config.yaml
n_layer: 10
d_model: 448
n_head: 7
n_kv_head: 7
head_dim: 64
d_mlp: 1216
vocab_size: 8192
activation: "swiglu"
norm: "rmsnorm"
norm_place: "pre"
norm_eps: 1e-05
positions: "rope"
rope_base: 10000.0
rope_fraction: 1.0
qk_norm: true
attn_scale: 0.125
bias: "none"
tie_embeddings: true
parallel_block: false
extras: ["capped logits"]
init: "normal"
init_std_qkv: 0.0293
init_std_o: 0.0
init_std_up: 0.0293
init_std_down: 0.0
optimizer: "adamw"
lr: 0.00132
lr_mult_o: 0.997
beta1: 0.9
beta2: 0.99
lr_head: 0.00707
grad_clip: 1.0
warmup_steps: 223
schedule: "wsd"
decay_fraction: 1.0
decay_shape: "linear"
final_lr_fraction: 0.0
batch_tokens: 65536
seq_len: 2048
doc_mask: true
train_tokens: 376400000
steps: 5744
dataset: "wikipedia_en"
Each number is 500 + 50 x the weight over its row's rms, rounded and kept within 0 to 999. Layers, rows and columns count from 0. Numbers have three digits each. The size before them is the row's rms in percent of the matrix's.

# layer 5 MLP up, 1216x448, rms 0.0305, rows 210-251, columns 336-447
101:497504481416514435506498427501443402486527568497465452505516410586498520451495476504439467554465539464515495559507568470540512544563496494544484630508514532414542565514529520471425519559346576471426490537528533541475498515519464499481446427609562611515585459494481466583487493447515499529568504396488418574479520549440488477444550445504
099:491442465507541496551558447403473552505553566467484484412591525617561401483451576522475519428516571461535511505479418414505499548496593479418529552486488590528489542487469547533519460520541499587587481504493536402421530531467565436503530522463518532486552461470473542516562492438450432401517452459508532510483447541511486550551456511463
106:491559417483482491528482543416685404442493428491487467498475566390472455523546540535497505468492485571446435433507498600516540449558427473546515522480538467498425543555537471483493541478465565481464550489548477553466418465553512516483551512503527399583536568527531516466488547559476562531508474513486533581573501486544495509412448571562
093:544570426447569513538543490566501467515497501561474591480563442503425509487537471485505464479506623530597466456568479497532477478525522527474481573463550430507546508505445481440676477571457469464526559459533539389474451558510483474454505480418548509458451480405443596411500514397560553568517446482496505473476493465502442519502513509500
103:555605461504442534537464590436474567478520471499553456493448553464584517488558509519437458449401521506576564454495428484448485510427426441533523515487465542512552464515494461507589579506572632596489481422528487559611505546551439528460532559512492565558557507510539439533441541528441500405422477483542536521522476376525469553501426455468
105:551620471471503475533568447558522594410360509590417467531463557409481578504454503506471467409474504467498485530477539403401588573443408415505463528505461466551508507528475573417501477472505432488419487538478481510495498464492492435453492430455547555498415541570450435487559537442501445489480534431547497568519576486436528490497449497459
093:579428623478431469430505499474476436441466425399447602437461428531529470514563461431498456463551579550477516483558505512536456426524521513439466517489537479574514478465529542354643507484549529449472476516433513563559407377605537393527553541492436559598544464482523456451533519473438475515471530408489477541500505441509428549524526502516
098:473364558527487623443433501523434488546513495569512487486437499497497506395400456527483512550443426551508493476507463407497512504477445554439499514484470510507591496561505432488494466552494523521461474542501488476537545473503478529457505489526425604504528454510459637436516534535516533531428480510572525499538511490462570524505468523495
103:449579539572509451372444519523509500510471482450499542537478443521471514536524465506453555449555493481441457552460558440529528556477609474560454444544551422429531529597467531516598458588416543393421420544545524536530471462563517506431541559516562579469585548553511467477517490512571436384600591471558501551513495528539495516485487484573
095:492447524467537490612438493418562486460521530441547535554611497498481554462500572526501535437421485464607474509453539543491531452434498519527419463492496488468546514568582508469472578473488480522535548462519418585526475445457572541441548460523492398478483490442475484534614514556375544562497493511522515544448562617456554587492442495599
100:432429489447461598464518546399477492521499602521436486533424440518504481529452486540452554496518459450577507502545489460556530485490472465575599597583564518567526487475461493550593549396487620548543479450479453625491566504516572498544487504509416480561503496481468555516558531506495549538453562408524504481525428449397571555622490544503
102:517460493470476424525525437558487464597463483465485551547532514486526523519490532587493552491486517523493464563499438474562497484431479403557460461471504530505430577498591481550498516547505452472480496540471438491498473470511398586566478562576513429542533507428472561506448509544469474389465478484521528487473488450520617489559473492522
101:541608541521508492544567553464598547528539475519412567393431508491406508549545375449483529351529380459436518532537522556405507509515534495485521506497541474546397431404528460514473584530535489510519542458467588491502519516513496486445522480520477543545487525519511631415427495440529524538509470479496589436555491441463524564475563519496
101:455506516459488426503406498547464520441465487376527499488596563441546496537427485500483513574486532463494564448655478426455426580453511482432532357512515421460441539514493473513518624473500548532485474448478555541510415425442482533462526542508509505535542422497639436523523519387428472431463563505551459429510476499529381559566463488356
103:559487494508509514492487443554528457528465520463582528445466524497561500496533535534537411452461454493455529494506479526434483483482535537489536478460485496455567520446502459472444435401490465527538437464587580576554574495565538539537504507451460552461476475511510525553443594492429517517409537495483469470514444432426482516430458474519
099:423515439511544526421482493514490489620526530520523582535537527524503527501452481383531489530454631497519544489503467490560520501515504551479531582475388548521486443375587506484478407426449463476531552567550469523463547511481481489523487528553533505477464485564493436458521462513458486473430519518438495480520581479435529486495517554561
126:543527471452556435496536552444490541492472580480485421449526480481474522548468568566514505522600443514560519523565471496522550423515526523581535468565462533506496489496577518295557439573487496547553510484483573524511503428512483477516514479574617454403579558545479436422448494492522505494494457493470477586497457467517541476520491538454
101:452407506519505444424388489533540597452558515427536500500475509561545535478514503499456416523556475431466446447495504573452511509520434518418464497461469547434396531446470513430454499550496470542476387446484487542536518504463544525523527510529527456496545461542469443397554485481479476477517486458515600426514540529563490478516606524604
102:532459511418494516577498401472409594419538477491282505509515513403434493466508543528464475541590468519450527495490515468484480519485458565475513533517508510537370566474510453506449505446467448452531461551475506526480536478395444541510559483510457522486592500394584579458507406499448531522554451543476577499465495598552551482438542464471
101:308519447484485524457541421570519493450469534533611527533495569493541565507458551521466512453482423487477472333538523571394560460487454448462544538465553445538515612535439421473508557516515457462493372524505406546457484499374440532384504470517453480467518490532515499554584525479448548428526524441475524613452452471492425468424502497442
099:471524523452491448616553406527391495509484535463542515513439499488552407443475508572514427503468611510445454457568452499456499506606523514465458575447458569527556440495429459536539534550463515518498538516573538501439533395502480515430566519534444538435587456432536502491505482461535516445493419535461379573536478457495490542540575443452
101:502522537461454484497536493552506535552529472468452522439536563434582520507454524505467518527422541447477486563520412501490498449585526502574515559487558458629533518568500526454431545588488516462501440413443573462505486633551478516510575591438514491512433465508547502431562476449474485512549405490498536593480531528464454520530522526520
101:586466518533522569477448555569404469451512490589436496570516554497546506562542572484443447563415599514469570464453452486535509448536506604450500558485540509587566548562513545467503454531483454404502478458460503424545505524523478543562570484496484532521465495470431422506539465457471534499503584406445551489482458478519500432570523621500
102:498405527340414472510490460577489449410533500526497572478468536571520473490477479598486495500471438466500359559469508413542563545430514442565528479560543477491456384561477449446425450530523482508497562606467458471542567480535399536552443462525575506504505520468631554435430469556497460577559493539579500551490527523425563429546484540515
099:550490472467515478539542538501502525532527463440445507495453482541468503489472426444549509550380502568546463447530553571557565448485442346452460614407604373534482495485467524430519491443419487457497612552541448582515511400496502480550425531467604540460442509561438503505420467437398497517448460450450555575553509476481533567579398535522
100:495491553553577466477531485468450459536479570555511457482494461473395490463472589419474514452392548584569404540474500560499441539530493634486468600573549508626524509514469515464538441505479546542423537454515491502573543446516499453491514443446526413449524404454517475543568490534452527414540487510508467485491402459477524478517456487481
091:450421410544603472464458470589563509524474481464496471416477615516521441490544501587419557581486446476460472497525620500574446444492588508461586469428526417459554557528514459532397491573465517495492512509552593522570441504470539542518448449557400484486582454524511447467501494510519511392463529510546554396565489526555486426477427459420
103:443471415407540508482546514473467536493478404554583479479523399593450481549561525429528471557490472483482517529544453467583435422575512475527560532485525441527531534452440462488467450456434523425586432525452522533572479518476516564521566466469527515598474457489524488516631477496575469453429498481472467550551493525456509556392539513503
102:489424466492550476544587537567561518546527511547485509482570435405490512489482488498492580421591462453541495493428534584472522519522453404515435521542487401485502511645472503552479478461524570533444502420467502532481525550559506532509423518526521544482518494525544469492476458434605517444407555563502555511483469435473549480447578517556
097:556519415538494462437538471498594467537497444549550541549492619482529434426566495320459565508501550460562464522469467443437570357533448481520433395509398428497509519587516536558470468503418557464526521546530586504537468536569603500534514500497555562482523567542462600444490528497525477477472550508590433550530540555526560511474504511463
101:411381452492473500541470473419480434443494429410512497621494575440528472495614440511504457420479446466455559523510399542504543369486502505559547515485514461557493494596542579483437550521588388489536497517499532469419431512525547502540554454615425480519468470481507425481446530541400531527381559457524570446451470472579482546493469527473
101:455427431526500554458604528500502440544531523549545429455560497480472498492410467391483508520483560528521524504526410557482522544486551451466454467564520627509527438401545501473416468562489573425453631501501553460421523426522511430370406521520456504501509519466570449549501482537482419592487470410483575532532551474470461576457540438489
105:520506439565457490403486524453566555456451555503419541543555441391433511560528455493545387535520494491472603630401557440548454543481419577516553502415501482508555458526503463499576528546493581509413484457449525516491458510459546431479505519608447465497470413501488546602505492469465471513490473435523474481541516531439485627594486538504
095:483497593552478463491548463492535436575459563556449508494543439485462409545489499557526442457573566550564537514499559529593489498511528556468368507462435449463520581587507497548516484536465631473548602479485461491472560482602591539451513519514492600520551497483470456525469493569485418596542612642499396474478452533475461514503508451385
099:495481514609382470530462464548534503456424551450435512548576540555583470476574519512530478498441516573472464573498532510497535554487446508454464549494444587476566617494581511449523526547497546534508466509519497458460422496436469491517480518453389545481475462459632522565509524513484560485462554621533464504486479490590483522434530493491
100:412486579534406393497465444451523476515490516477503495575498580445518470501599598518501484479504545452487478475519479479445550486490378532533457510514589484523474525536489435455475570490565540558517435397551458602508546584446479570528502504447474487577519517450579435478501496537443520438489590636554512468492559519528518593542466531457
092:493505510506511471451494462476373521480526502572543539419523524445455578504553456516486466420511512538483430482497476519512477501474470524444589465522419496488518513438484486498479569507437499391453460432385440490517492518497479447516450552410426464524597477549498461542449444585462509547550499457496503406492416449548539467521480408610
104:505430511472538537530525462496407576446455584500423528567503477539547501446413445469514491409339585493475487569524446528458499529589399572537426491545495478477473488585575524423492510520514567501505458570546489507567576504512564498417452525550453466468499427442498499514400351522488569510583568558464442526479525421512484523562499597441
096:506526482522536490481486356480538539472497507493515519622472519533505456481457548554501548430502476441529524512528576434448493495501477446519462554532502461480430482488581481499421423460489486609629597415483502457460585583386507433542392494482458529529539416507502443370457557464455454573510482655597428395463512564530574483445515486474
100:539546585542439539528490496559381508467454433578535502506543530503482505472593529560472546612485483532440536485495622530448487465421433381519524572438538484469480460512507439439573564398546513429563395511539514510464521514496481533541561462407423565545547443518545528473511546523546427514504545469462574502515589463496482461509402513407
105:515454559461568534435508509446516490501476536494477473483468549466536447428504543510503466546398500568621486502462567527517500582466480508494561542534569480535496490543492399504508456460519495469541445508575472520499504471466476441511531508522597583495535445472606541514543455499614495521448562593521451546476528501513490492443543580509
091:436544481482418534427492606495490592546456506511395491467578481556501615537419499539525411584512527573521557516575503511522459449470465579486493487510496516503509575440561570485541510493502518495387509467570496558575494451538555489478513493587476434556523499551606558488505530503562484546506554389422432548494485469502532528587478522580
# layer 5 MLP down (transposed), 1216x448, rms 0.0287, rows 210-251, columns 336-447
101:525514503422514541461494447516588595547538423558449547434391510621514490411482451489511561468482475508498598462540542532490418464467492423409436576596576511577525486517579434470523487559358550394442474422490516561378478506492434517470556469537527533476490503572570475521503411467514448543583536480594535511517442474557524542391529493409
099:537451450529493440595546512526468556493452562594521404518550556455429510610447545555540416471466523434567473519450550490561497517468547451532558528442559549386560469593471534509568512552538444477447465549490564450403468562435596467431506611461494503507506506479400542493447450413408530502514490496522528354474459483502590488552442502517
102:445466528437496443589485559429514607452561472476460451493536537434544542497493419499423596438528607486493587517518562489496514611458450461493483410462581442437425511497401522491510542475444613449494592536471418491431551573457475524463500515411549550455502457537499541514449451518400489541510523473415518511484424551477582470506450460468
097:484576579522522417488486509464460455455504573609499581523515539401516422521557576518478537462437527614489470456515483499521566473551499513471629457521501476574565437564569494530509472458426484491563522410450510494548500500458484532520550532547581559436504500500487544452451596421523511521511430477466527488482575558500462509545509550468
102:458549420548572529467412544484442464493570587442561595444533493479457485479528528478520389476431423519489458459507503596447509539470468465526511481579540432458572516451597545570565504511463522477459470377465551557565588402510482441485541461458554609526573514524528416497544480544410550544459570511596528479512427532433520456470420484503
105:514540500524562532577504357474511576516429497519545564475430520425542542513475487558464491424455468472496453457556522531454485479431409512477513494479421600601544457417502529456556480480518520570501510457586423479527451549453515423446501462422482546591477497462459524574448519532574605513510419533493539601636455478518439442421529509413
095:489424511477593581497367516491465432503527417440558423465455469586530449434535575572558485501444485438481342481460535558515454514528510549546458483517489507373568572404510478463486435494521529536516514489517420537574513468492431433490454455469404569483514529463514488382512547568529496488500446452452471462454429518458487439577498419488
096:471504506474443524470546459505522527589535474519517454442515465516554560508470482454536471507479532567451571524471482477521464505469589464460481464542502451519460489421467454517470555513566537468546459534538365564471590530519538526448529538520461501489544476509445529545469521433432513482544492467531577545380576459467480559453535604425
102:525540503474521477488564536506507537471433478550490553486462480562482440516477468568550521423499469415477417532413454570396504469461559506543500479503430457441530438481526530503466581493504479495533485421453515560483468467517480444406547538425597494489562563531561509504536467534498572523436617473471480618420380528473545468489533541461
096:586516444586566519573468516577554532516456545458544493506511532514580482511521521485407504524411449416500378485494535408504576519528418439531547467507521472463518505463559486499599523616517500522500450486515566533467490452529612539464479426518499501559491493450519540479427530536528595475470447505523444535549466479519444561509524465476
102:516442528443449535580536387515507521475522553456524525511495451635416527428475445413502447509517492558518513544469482428416420574522630536540509513491440439465385447556439583539582576472559560471411531574465471506626474475475545479503464561494498569535555468513400508536472603538476587613543471521517502497527439471527532511548459562479
102:498546479478512433472469497494425429471516484458442600454518455478386519474526529468483548593456529517500472509435512613534522516466500493536442510587593509472522569480448444436563519511432447525426567354549502454591444429562507509553527496513489522456488491494539490520462560529502505484457475555411488593513552444426545442546519470538
101:624527480479509435564527541498605485462455436391492481579428490555428499581448511537457555443518391441466494448544476601525451563526466566561495516443497424489386438523476485501559471521539470597515456512427567562520550491418509422485493541599500540488485491462513531476491545463580514403548558463439517445545533518500569532567476520509
101:467490455489538534492507434610475502558562500487520533390539446527406459495519584535558527535448489501574477466403401539534480506472563408465549489689489482565498463553524509542396516424510484523512544475493484409533601541528537383524516530570493575484550574511491485486506506524474401509634519448504459429418478526530559504498529491532
102:477536519431505482541547553477523466450559516530478443465484463572530498471473525549560495461520554429580514522520545509536419508499571489533484485562527557481491588562532492555475592510426530426574566495540470449468509508498558480459470499493513484476503506464450537468543484520483472506531513527525481477412461440495579499465460513499
100:554480475398554522423440532523356521487453407580502519493504475404433500576480477474417480535597476551460572495491423511573526508545555509473509519472556411476510508400551439506450510574503501563502500478470402598393469428521377478535437456602524466407618621453525485510504446421519512557463483458484466519529433524529458499502528497542
099:373471556558473481444422465554447462550550471490460555491497517540589417474560402450541517522403573497432492524410488481519407576536456478508416541409493511485486504515458515607451512462534564477501486490497444475424390500492593575493540554437504562535440453507491533542487485473475488551492564505519505447580489491525450475512464522501
103:475492536433558531460398435472587522520566446491566484461477540547542439452524402534511476471598486450544447429493558547624473521432461574522495458487395433521501528520501527490378498522497525545524433509521471480552623454420550517528485593468495428554563492436503474503446395491470385585402499549563634427456499506531479511521466544462
102:471442466455562587464392398502500516382554438561532504558498521566474544507527663502615544594540520513481490499442473496543501475554554526552395545512498483528568533382521489514529508488429451563427394421590479566500427501541470526572492539578471521486468522552521553538469548451450542524457467505443520514496504494521543503564473490537
102:475539502507490545541486405506565501601449415588525565540470440451487593491461476492509477534555540573586519462483542411561393552368395590586433483553569466439492504550482483465477459498454542507449485539506529484432529528452540394526554437481548484434502548507413538445463484509535463487464597467463589474549530437470542502555504521460
100:611458516490450541579473558566472458496518478430570459513546460447509497511492508539477595519531454492401514460506467498499472475534470432554436538423492533515556648476450422398505478499523486524555468578471553550484583514549392544431511465517464494514584488498493527531489504529514424611496501512475490524471438477498535549595427506537
099:584442651504516455616508476463493542499610564549538534479591555481450502500598532516527539566411485493470468486470504413516491467486504485523463521417503477561448433499531469501454508516490492467443480449546479514440525514532523492523541520384448512525523546589577528495526492425435461421481451522469428590322483525504567515550512453476
101:532455546482481554493443448484512512430473450528453427475443450517442453565475532521500494418444439460461463511550527551586445481434489588495438525374503508589608497404507453491495562460475492597416559475407475483477460481513540535424483497486520553461499428624503632513484591438429521535581568409570560464508470557507501562485501498518
103:490454545502462457474456377464527371536507548545364539515563494411504471576428422536478449553562480534464548504515426453478557445530443549459504564508531377536410468614488609524557543518524490532515513511597544521567533415490516511543449418468522488499520576466509487532488519561569500514543478546556454390578439501578432581545509520510
101:547497392492572464487601520620488493502470513525463558390474452442474440453466443489519425551563591450510461486540506486426528470571540517489565563478546438510512485457526473520461441490478535489475500489535483391512561504557470438577443483467471538462467452456365443526370571445430545545487536471553415601598480492534566551535458538584
099:440484539483456403504527465521515452568423491512531516544477484561493445421460528588480441553495516500518501520441528504496395481589416489471518612505561360553387587438509582490578427374443438509480575539497526422531486491459532452366527474457457571584526490479493539485504488454502495591485608484403472534555554425424418448490521483520
095:520435465404538457479482512514558474601492533540504492475492502515446498481455508493495509469509439488481402460429503550528517484604450495596494483487574488531433513624523468541555477485467472470505561484482485470535492493569604478531575503470504457585371479547596559538472511458487535462534499492517412479513426508531555438464523537513
099:503488373443519474572501514441505478425470544487503397470544448510488496427392491504461465603435530415519548453543432543445532482460471563575480482495516494521445546448391513476527584496536550479546533455534399448617530448522452513439557485493469648557421500445571416537568547466550557467401540487418486504483510486478499506509473524472
103:533504458485390555426460497591502510484594548502549481516511591490511539455512477457534540455507531411453543461555540569539484532658564558528480532435568431474552456517442491516570485480550516539410487473420556557541446462528444527546506547568467522453511404592512493565434470438690556415541509572533503581529526406491529509487510464569
096:494491518486493435446512423420566491523595483459601406506556578492533448498549571508584562460508460494481570452405483556467541433484555491522502477479414456541510530552496515560526573431480564487544457489452514509522557500518513672508471589577469493621531526497371541479463443468506477422506500466582465403432511542538484531495509538504
098:451449382480609392474526492429456577519508584543438453598601479618511571489478442565583510444538470449428491414559476551551437443551484530522533447487414553508473530547505521512434568538548505490601408436512473479578489444494541493524491513512492482557474490533497518557410421466483452502544497579534509428543463529566493469464423483493
102:538502507484528450378365503497471524566548520451426521495501398557460495573478573546508508514488577566514431457496484580473438424470474543482417521563418477515512431430466533461532546355467481462504483500556559559502459461442510478510496480528573541551449561549533492579563463451449502520530511558530517512466538477575580494572574537484
104:386468432488485466509537518550438494445547453457469449493498497534395470474568439543447545532528569391487474545469575537462544509450487546618520456610492409435495543507477436402435490517510444482455488503532381502420497445392449387504502501522445510516554476481493512590523613488454501540429544546459552481461496502467466396520481508486
095:492485406480521468501477446559498453485524487475455432528482509573549572462624406576510545574497478524493488521547439504424501439430495525522481531528557488536469460525507526558534494455608510446470559517532495461532490480449537507412586488555406428539484404589534500447571604479451443510343502485498508553455501455508532491451459550479
099:515448519436437439424518508556554391534539508530510479459537518468496547536480496526478392467433534492500522526511451419532414458429494614469429536544513494431464496440539499465549526487499506598417451404574423443511452485548491496561542530461514416481502485482548478507472506410445455514468428486449528524431491542451428500492532458493
102:502446529536597520499482519471482562524474429534460525444582473504473477493503532436546488394437493516541500564460561477564525574570482535424485431517387534562501567516491449636575364580487498463527486454567368466467544446478499623497635524574548523535525474605494522540510655513496551479538453471474457592579528595544540513494516519531
093:494519548477491500517506554447578534496576556492496420469502475536451473445467544491537482610523480496514385505525488591500482542401601533437524517606513529512422510412530487470551516513552504468486500515503456447506458445566500435495421543580556543583521494437525400487472415453584523515511562520582494560485493466467525465487505630490
101:654507528519556577413486526499434491427575569513504591511636471461523477483473463452584469505537562385414480619522551515494439451473406587583461493442493513504558500618522578526500496492411551532516506574458493505554547508499566481542388516466531491441538491505552475455430502495529528433442427532536476463396443454571417483546444480482
098:454449572452509461481493487497508494495498457435498453517481467651543541487425451513500481534536535458484460453578490548427475499466540470507492543425446449545485456509550480470611531434442459459368512508525470503448488462437507467482485586565588610578452532438539471534476517491526586447395465502429427583487489446479414484409563479504
101:576506570544509496436482502500480476476498418467446486477475465499454433481465433503522500514490485522496594571470508531456500522544559462511565534500515498522449477455422552479485555440497541521550443506484536488465471469449536520452591530438477461454546504520551466438438547504462458469543415514410540548461541468469573586530514487573
105:553447583440484507490505496471491529538530557508443381510449540532520436472468510507479549642591450521574481523524517557545557540467614577502537447577561452480425474514581477482480548413519507464432528485514492477516490475451481467530494524504566561502513462533589566501516512506518464592453568514466538515500546465494528410484477478594
092:538546514506505511462507468457565528510499511465446607502535475449539534547501519480523573576518547550472522490489360448530476472478474489481555520523513595513506473378528473495509482458510590431516495537550513446485466460475548459474504571531519405508448612529505549538498505495529559613605559388440455461520464461443541455601478489517
# layer 5 MLP gate, 1216x448, rms 0.033, rows 211-251, columns 336-447
096:591565503509488436506557553486488477505531366401563524534552517514517550587559527486492533537537415522431567502461448505504474434570452504493450503438465373414534509600545546540504408531536429537521490565497534533487550463581501429564463471501511380469488562422505532524526514480457424522401461511570381461560490538495537584478471518493
100:495462476484565459529473528479507411605484555513544450548524469550510504516461411548440508531572429558484508543425531535396421588582454486512520555513507473418474510566525520534530485509502554506542421557549483575423367504510405547507450494553436449530519513510482491493522485547515544436474488480492535519534531463500400483470512566488
101:449468489469530515481565524670475462513502559487376506454486521541466490444616427448506497501503414490515508520517494571428554498477584499461529450407563487497511484534464487434556535594553545515439474449496618507468433534514558489570494446484493403565538402458563516484541430451455529476479480484480498582595498551480516383483569492483
100:617470510491503521446586472533509340536515404465525521540537538530529534537543482559424544531566451442518622454473600534509442465484477487456516504450502509480474424508417485467444471560508501490489524393515427467515399498460363518543498510491466452482565485538436477516558484448551547508426459452498489435541567529568400512473480533532
106:477495502441550481464460408560522547574520485494499334408451447428570543565447513472485516468615563519477482441587528532579535469460528466443545477494529590508517452477437508483557413564491506558501460631421516509541570596539465473482473504426444440565462487538464448492594424494580495469441516579444447484565439474564461477556499510518
092:525544492417500462528449521538418433493460587518578574533614490557510448599432454458475475640506475444527482478382508478468490522527489515503547483528539442448530352577519531564439535478462475456517454534563630553497481468469385598442503408504468481518519471462481488397462544541582529546503564513456528468462480498443546411534512518587
097:546503465536535554447460566551534473472555544444440526505485509575448445529461484500507515466480503438566541531652536601509528505508570556418532558436524512544521499540435589399531511505454474520422559510501580563530423474569468441512511448472514447493541514422506584373569445533446574538444531557456503560615491521501463453527382477448
103:536539444442564564575546536461529517525562416431399476495549495449586555551512440500488436551654461468493545541567450566502517393558430425539476489489578517492437469548470465533454467501548539488401454496552609609518497465495493567464485469589496473536539472495528457514449577520476442508430579516453429529511585539577417553533479556448
092:461558556499509497458384496516579450540528425536517555505448453470436569511460447505472579466485458517504501508533536536440531519502455474438400463466503562464465503472423536481381512438573514505568498551501459531449489519468523538480517516462427435534524528538528436468518510515527515612560577520495577453513522496352516526513471491572
102:509467483470572545406487483500495464476443406425512492410483471454515403501527414391549532625434446457453541514510490554392398490529574510468567525471437525551511521453437489489477538544423521488478488528459620504558523599553511513547471493520539516534423500446519477454440461525538470541479529445473490523508498527576490463531508523448
101:497472525555482448522482490491449583413542408553446484553556464501543606461537459524446435505536408523478535506550488536409539588517474505429459449509517491508485515468472450448419606487546616485480442549454494492530519447484495533550541412484494550529514462484484538621578466457580492492513475517486456453540487493538514481433504462405
104:574581444443488592577550442448505496504529585453510483617505474467515502555529426523477532518491577476545442498531536555517565463575507500511482565452471522447440571528403484427498519565607483511495494464474506581449507494468468498529485446506448440478382466479452556557469478525491498502514518479348490597485496509527476483534511510487
107:395530539396430511574535536480451461399482441587529533472532476486495512489481539494465519553510494468476483478506430550544527476550518504466477416507472415523500598494558459527594408472431543484536614536459541572533445572546496439549519418491572349460595581514412532439464429453495460519464507532528506516435564456420525476493396461457
104:562454574501461521479624462509546469536555511559473491447445521469643429561510433498487499458514507485542463458455536484608565445547607497543599539481508616511506444565451494540460395497431537497477511478558549438560539566562510476529483495511516500560442626520459553544520544510496435399446598611390519504519419576529486526523456464489
100:607518486452464446482546478434540429471473471479491439558496559552527465526421475523469537488510549504423480495429454519467564456555522495532389518438448508523537528561437441498456484531444504472503469473428489418483475415575505451525551444497470463441462532510453569473558491579455465367456529562545520523508531422453531539492556500452
140:426489549533460511515374452610528440553485446558506533535496466500552437470550386463543497547422573498461537500463483482534405627515515542490417564435505508465500459469524544662396540393537536521461495503508425475440472484474564535508510577410410529560448468556486538571591518422511436468560572508442455471452495546543498500515458467555
105:482515545478493627480446541597481492429524543494393476371434463445607504473463456484477486583498421441573536526480557449493387586518578489473501503434485551459524485575470438467517498545499446532481495436501475514530566552481431486500470425481417442564476600479424448481442491491474469495553592578424596551547454515601494515542475510467
100:451493479456557521464407453468411503487482587550475441492495543469448494533474525472539538444465466473467513485538536497518521586471531458444510494486491497662485528517604429577469545405505499466531471473480430560461424587395502531494496487418480636467493417480494473450528462489456468454442603507516518476570462515478405493468475566500
098:473567412467457416500552472526611486505477502538417512544550550531548572545522490481466468469555498527474540490534493525513605499544437561593604482523563485489514522527518553559602519601465552465579483606565527574447453493465554490451400401473477474505487529505504373431439541496460529481466520465495476459528552453483423536510498511580
105:431511490481417532603449421560487437451537519440432562446486551519503504532466540415532490427424477603464459552508491527428496520430502553406505534459488530538513465532503436526522491522492549439424495494443467547425384586488498531463467448550538585451543495482556496528516478528460525485533550534567510512539414524500499589500473498481
104:450528513454526454429460484582424468441515536440550475543513444433548530547567521533481466477518463404578541518452487545472555553555558490520556546422522484533538452506467617468474515531502535510465488494557476468542388570562565543517524432549481479480440485473541352428494526516472472511433507487495481400499557456523448474410491507546
104:494479515506487481504477493520468499473441419581542524564427540421421422501477538575418512528529495540516512459518598444497420491528554467519444474522530524512471484544577404470507436481438545554507528533415436588552481408482529577529430461566545561472493471577496467534500424453448464470438472488508578512445574476508468523547483399416
103:478583479484517408475539560521537571496436504574490497407432528464512482526507365497494569531467474525569566635471543425524517584457554502437536529418558425564474517466507590485480490526416483434502435581438519470465487469552519507457438477485477549517457421433526431493520481511532571512557514548475446404594541483523487529530429496421
099:552571581496446512444662567517564475464528487567395478434520455500474360472516483517477504502503580549502505529455531495477485434494484561461419506492487464515564541549542473526551452522463631560445497511447539436448515513472378456553423482505488433487531514475491496502486571478457581453534416509450441496518507507510494410543500419477
100:403394516421491526463530394513507491424417536530488457554482493526425488475473479562461518475569507522427435400480547567475524520511532471417601588476449544516546560499477548437499411463576390556470642520525448583547448546574510568549553404483425512577446496457463559437522440547469563429504566519413485428483525529481490473477534516514
090:563494504439347527544498543456545454506538524530527524494466452496487457539429474431515409473546458438576446508452457445438515527487469522542462464505513519454475514495436527515574515503478524539477554522455499498492542525541450504548512458449510520547448483504426488532462431533436502464504453529514491557522533447437516439459533503533
102:467381480538532464531478518534438523510533435512547505436500383527515618506509489429447496498512478572486409608466495474503504586447526567471539509474546480544515531450557475534491502546403542360511449481430484512525478460431367536522497447505523556539489499505539443419562518498523511598454466488531447438534470487517509465486492506475
101:580509569456451508521483514551459567577492487527479527446559502492524519460531511386451509483559516498503431490429509464464534606434503530504569477411486450504523646486547483561535485612507514547464500555496520583440431552501376600523321483499466513521614570566560521506512475453601441482510504521515423468525572505499469441475570507460
098:521516460487421508542612419514526510486504459541430457551489540488482487414455431561506478563490477494573485561533511504502511477494622475460544484362506491581569475457464557449555440501499487451536561551550507486420561487549498454545513469412496585546468448446495491528477455567535487481514489554537506613604614549515556480535515481506
098:435516500497517530461496517438507388518394478500482520545572547487579467552488403471505503462490455597549452525504558532454472480456548503492575431458436511484515525438510498500490599486566551419478477512539501413515504480442605372421407478497475481500535473490530504628582457485541503492492436515473450438515409540573498485545544489392
098:413430575550574461475498514424507565535507462508516449473379510481511509413513594489529499504472493459489488441457499434458510498561420444514447527521442435502569490446465429530485550580508579603581603467525525539416525543545545468473451481494389529446418506493466415530412537607544516511506596550421399450545497678422446539474455525516
107:437557471463483518497398471577591504543466375470564383434434533526508566569514479434436586577535503475395476456587523600491551516526488482458504506506583526487444586490556530524547486532476450463489633504547468621585428517487504504540461433529556458554519519545504491519479509506556495552560438498537572580575510442513463469507501478558
089:532545546567398441512379493561471445455550505530559545515503593513496514523464473454502509448359516530555412379453501499527550485512474379514391470551498505501589429402540474465459537552460511499538528394479524442535440543401497458544505518491462418428578498444427586460531450520468524518478390481475569467457476513595493525507533523473
096:563470566477453501571547515551530566520531446521446594471401439647538368559611500420534518421452477488500487469527523573523416508451525507448449550454412494422591489487564472512469539580540559501483460477500514459502577502497542452523496480552485425473510496466507504549484391526590518430491517438467500541555546557503498527531584510473
099:481483551553527493461401593442547481506525539477510450524461504539519514495521492516484500556544482488483462486529406559535557465552634494498521551547498481493569541491577583512411513499424568540511464403469507509435566460539464492541453457494450557478393540596380483539497463496615549474524528507516486527480462486553491462487589530431
089:551476419486555461553561478425539429572532452588481464470497540438547473504477597546451546422509544511501513546492620535493489519450419479514542435464442483508511438541469498531561518563464562533449466467569485503539559447469559518415450458491497390499545521397539460491493433516483452362427606596413375524444524442579415596536545517442
099:513496467411464458478576542514571430445518478485429547540453496505500404475496372508477502457499575499495523586421526514543539515620486552546490518431493459526439466523529533462477501590513573593496498511563519533451464499542440556564488470502519478548515482538459397508544428501500483376500468452499395508527479495509450455511462509479
095:557487490425485402516506530535490507519371545383447567522461432571502565469422419568443512559480483498540597556515574563499390493457492527472468518487487368502539442515475565443504514556520403562506429558469619554519475464523480525497486497465480471433476416502400490512508489487472473481456520434494451525435551503457481491445522555306
099:440522379510577481399436507457518529511507507534520535547551478515549513510436509532456504584529453537497419563514527358527551521518482474466465479438490498571463475393542527488456502449480474535566447488506553570499445440348508524468363447482405493511442437564583604529501513613503476510518564457419475440521565528547469484493501489447
104:449449435508533421507493507512604590524519447471399391517436501428465573506569509460475584481472423585455476518456499435529467477528511392479490566500606538500465623374449601496523509587605454436447525574413433461586563573586558561492502512555485502519435410491494552521484448543485466472511492535557485463536562500543486470496577531535
095:518417470542515493359517527524478511489370458550561462526474534503582537483432476460512512467501388490502545592465511540483510434503505516459425514523590478533596564540479534537542479483486513508410489470548585591554555545561496540522524424514543494529420494560534493484452365506479511534433484467566479460597562534437436456511497594417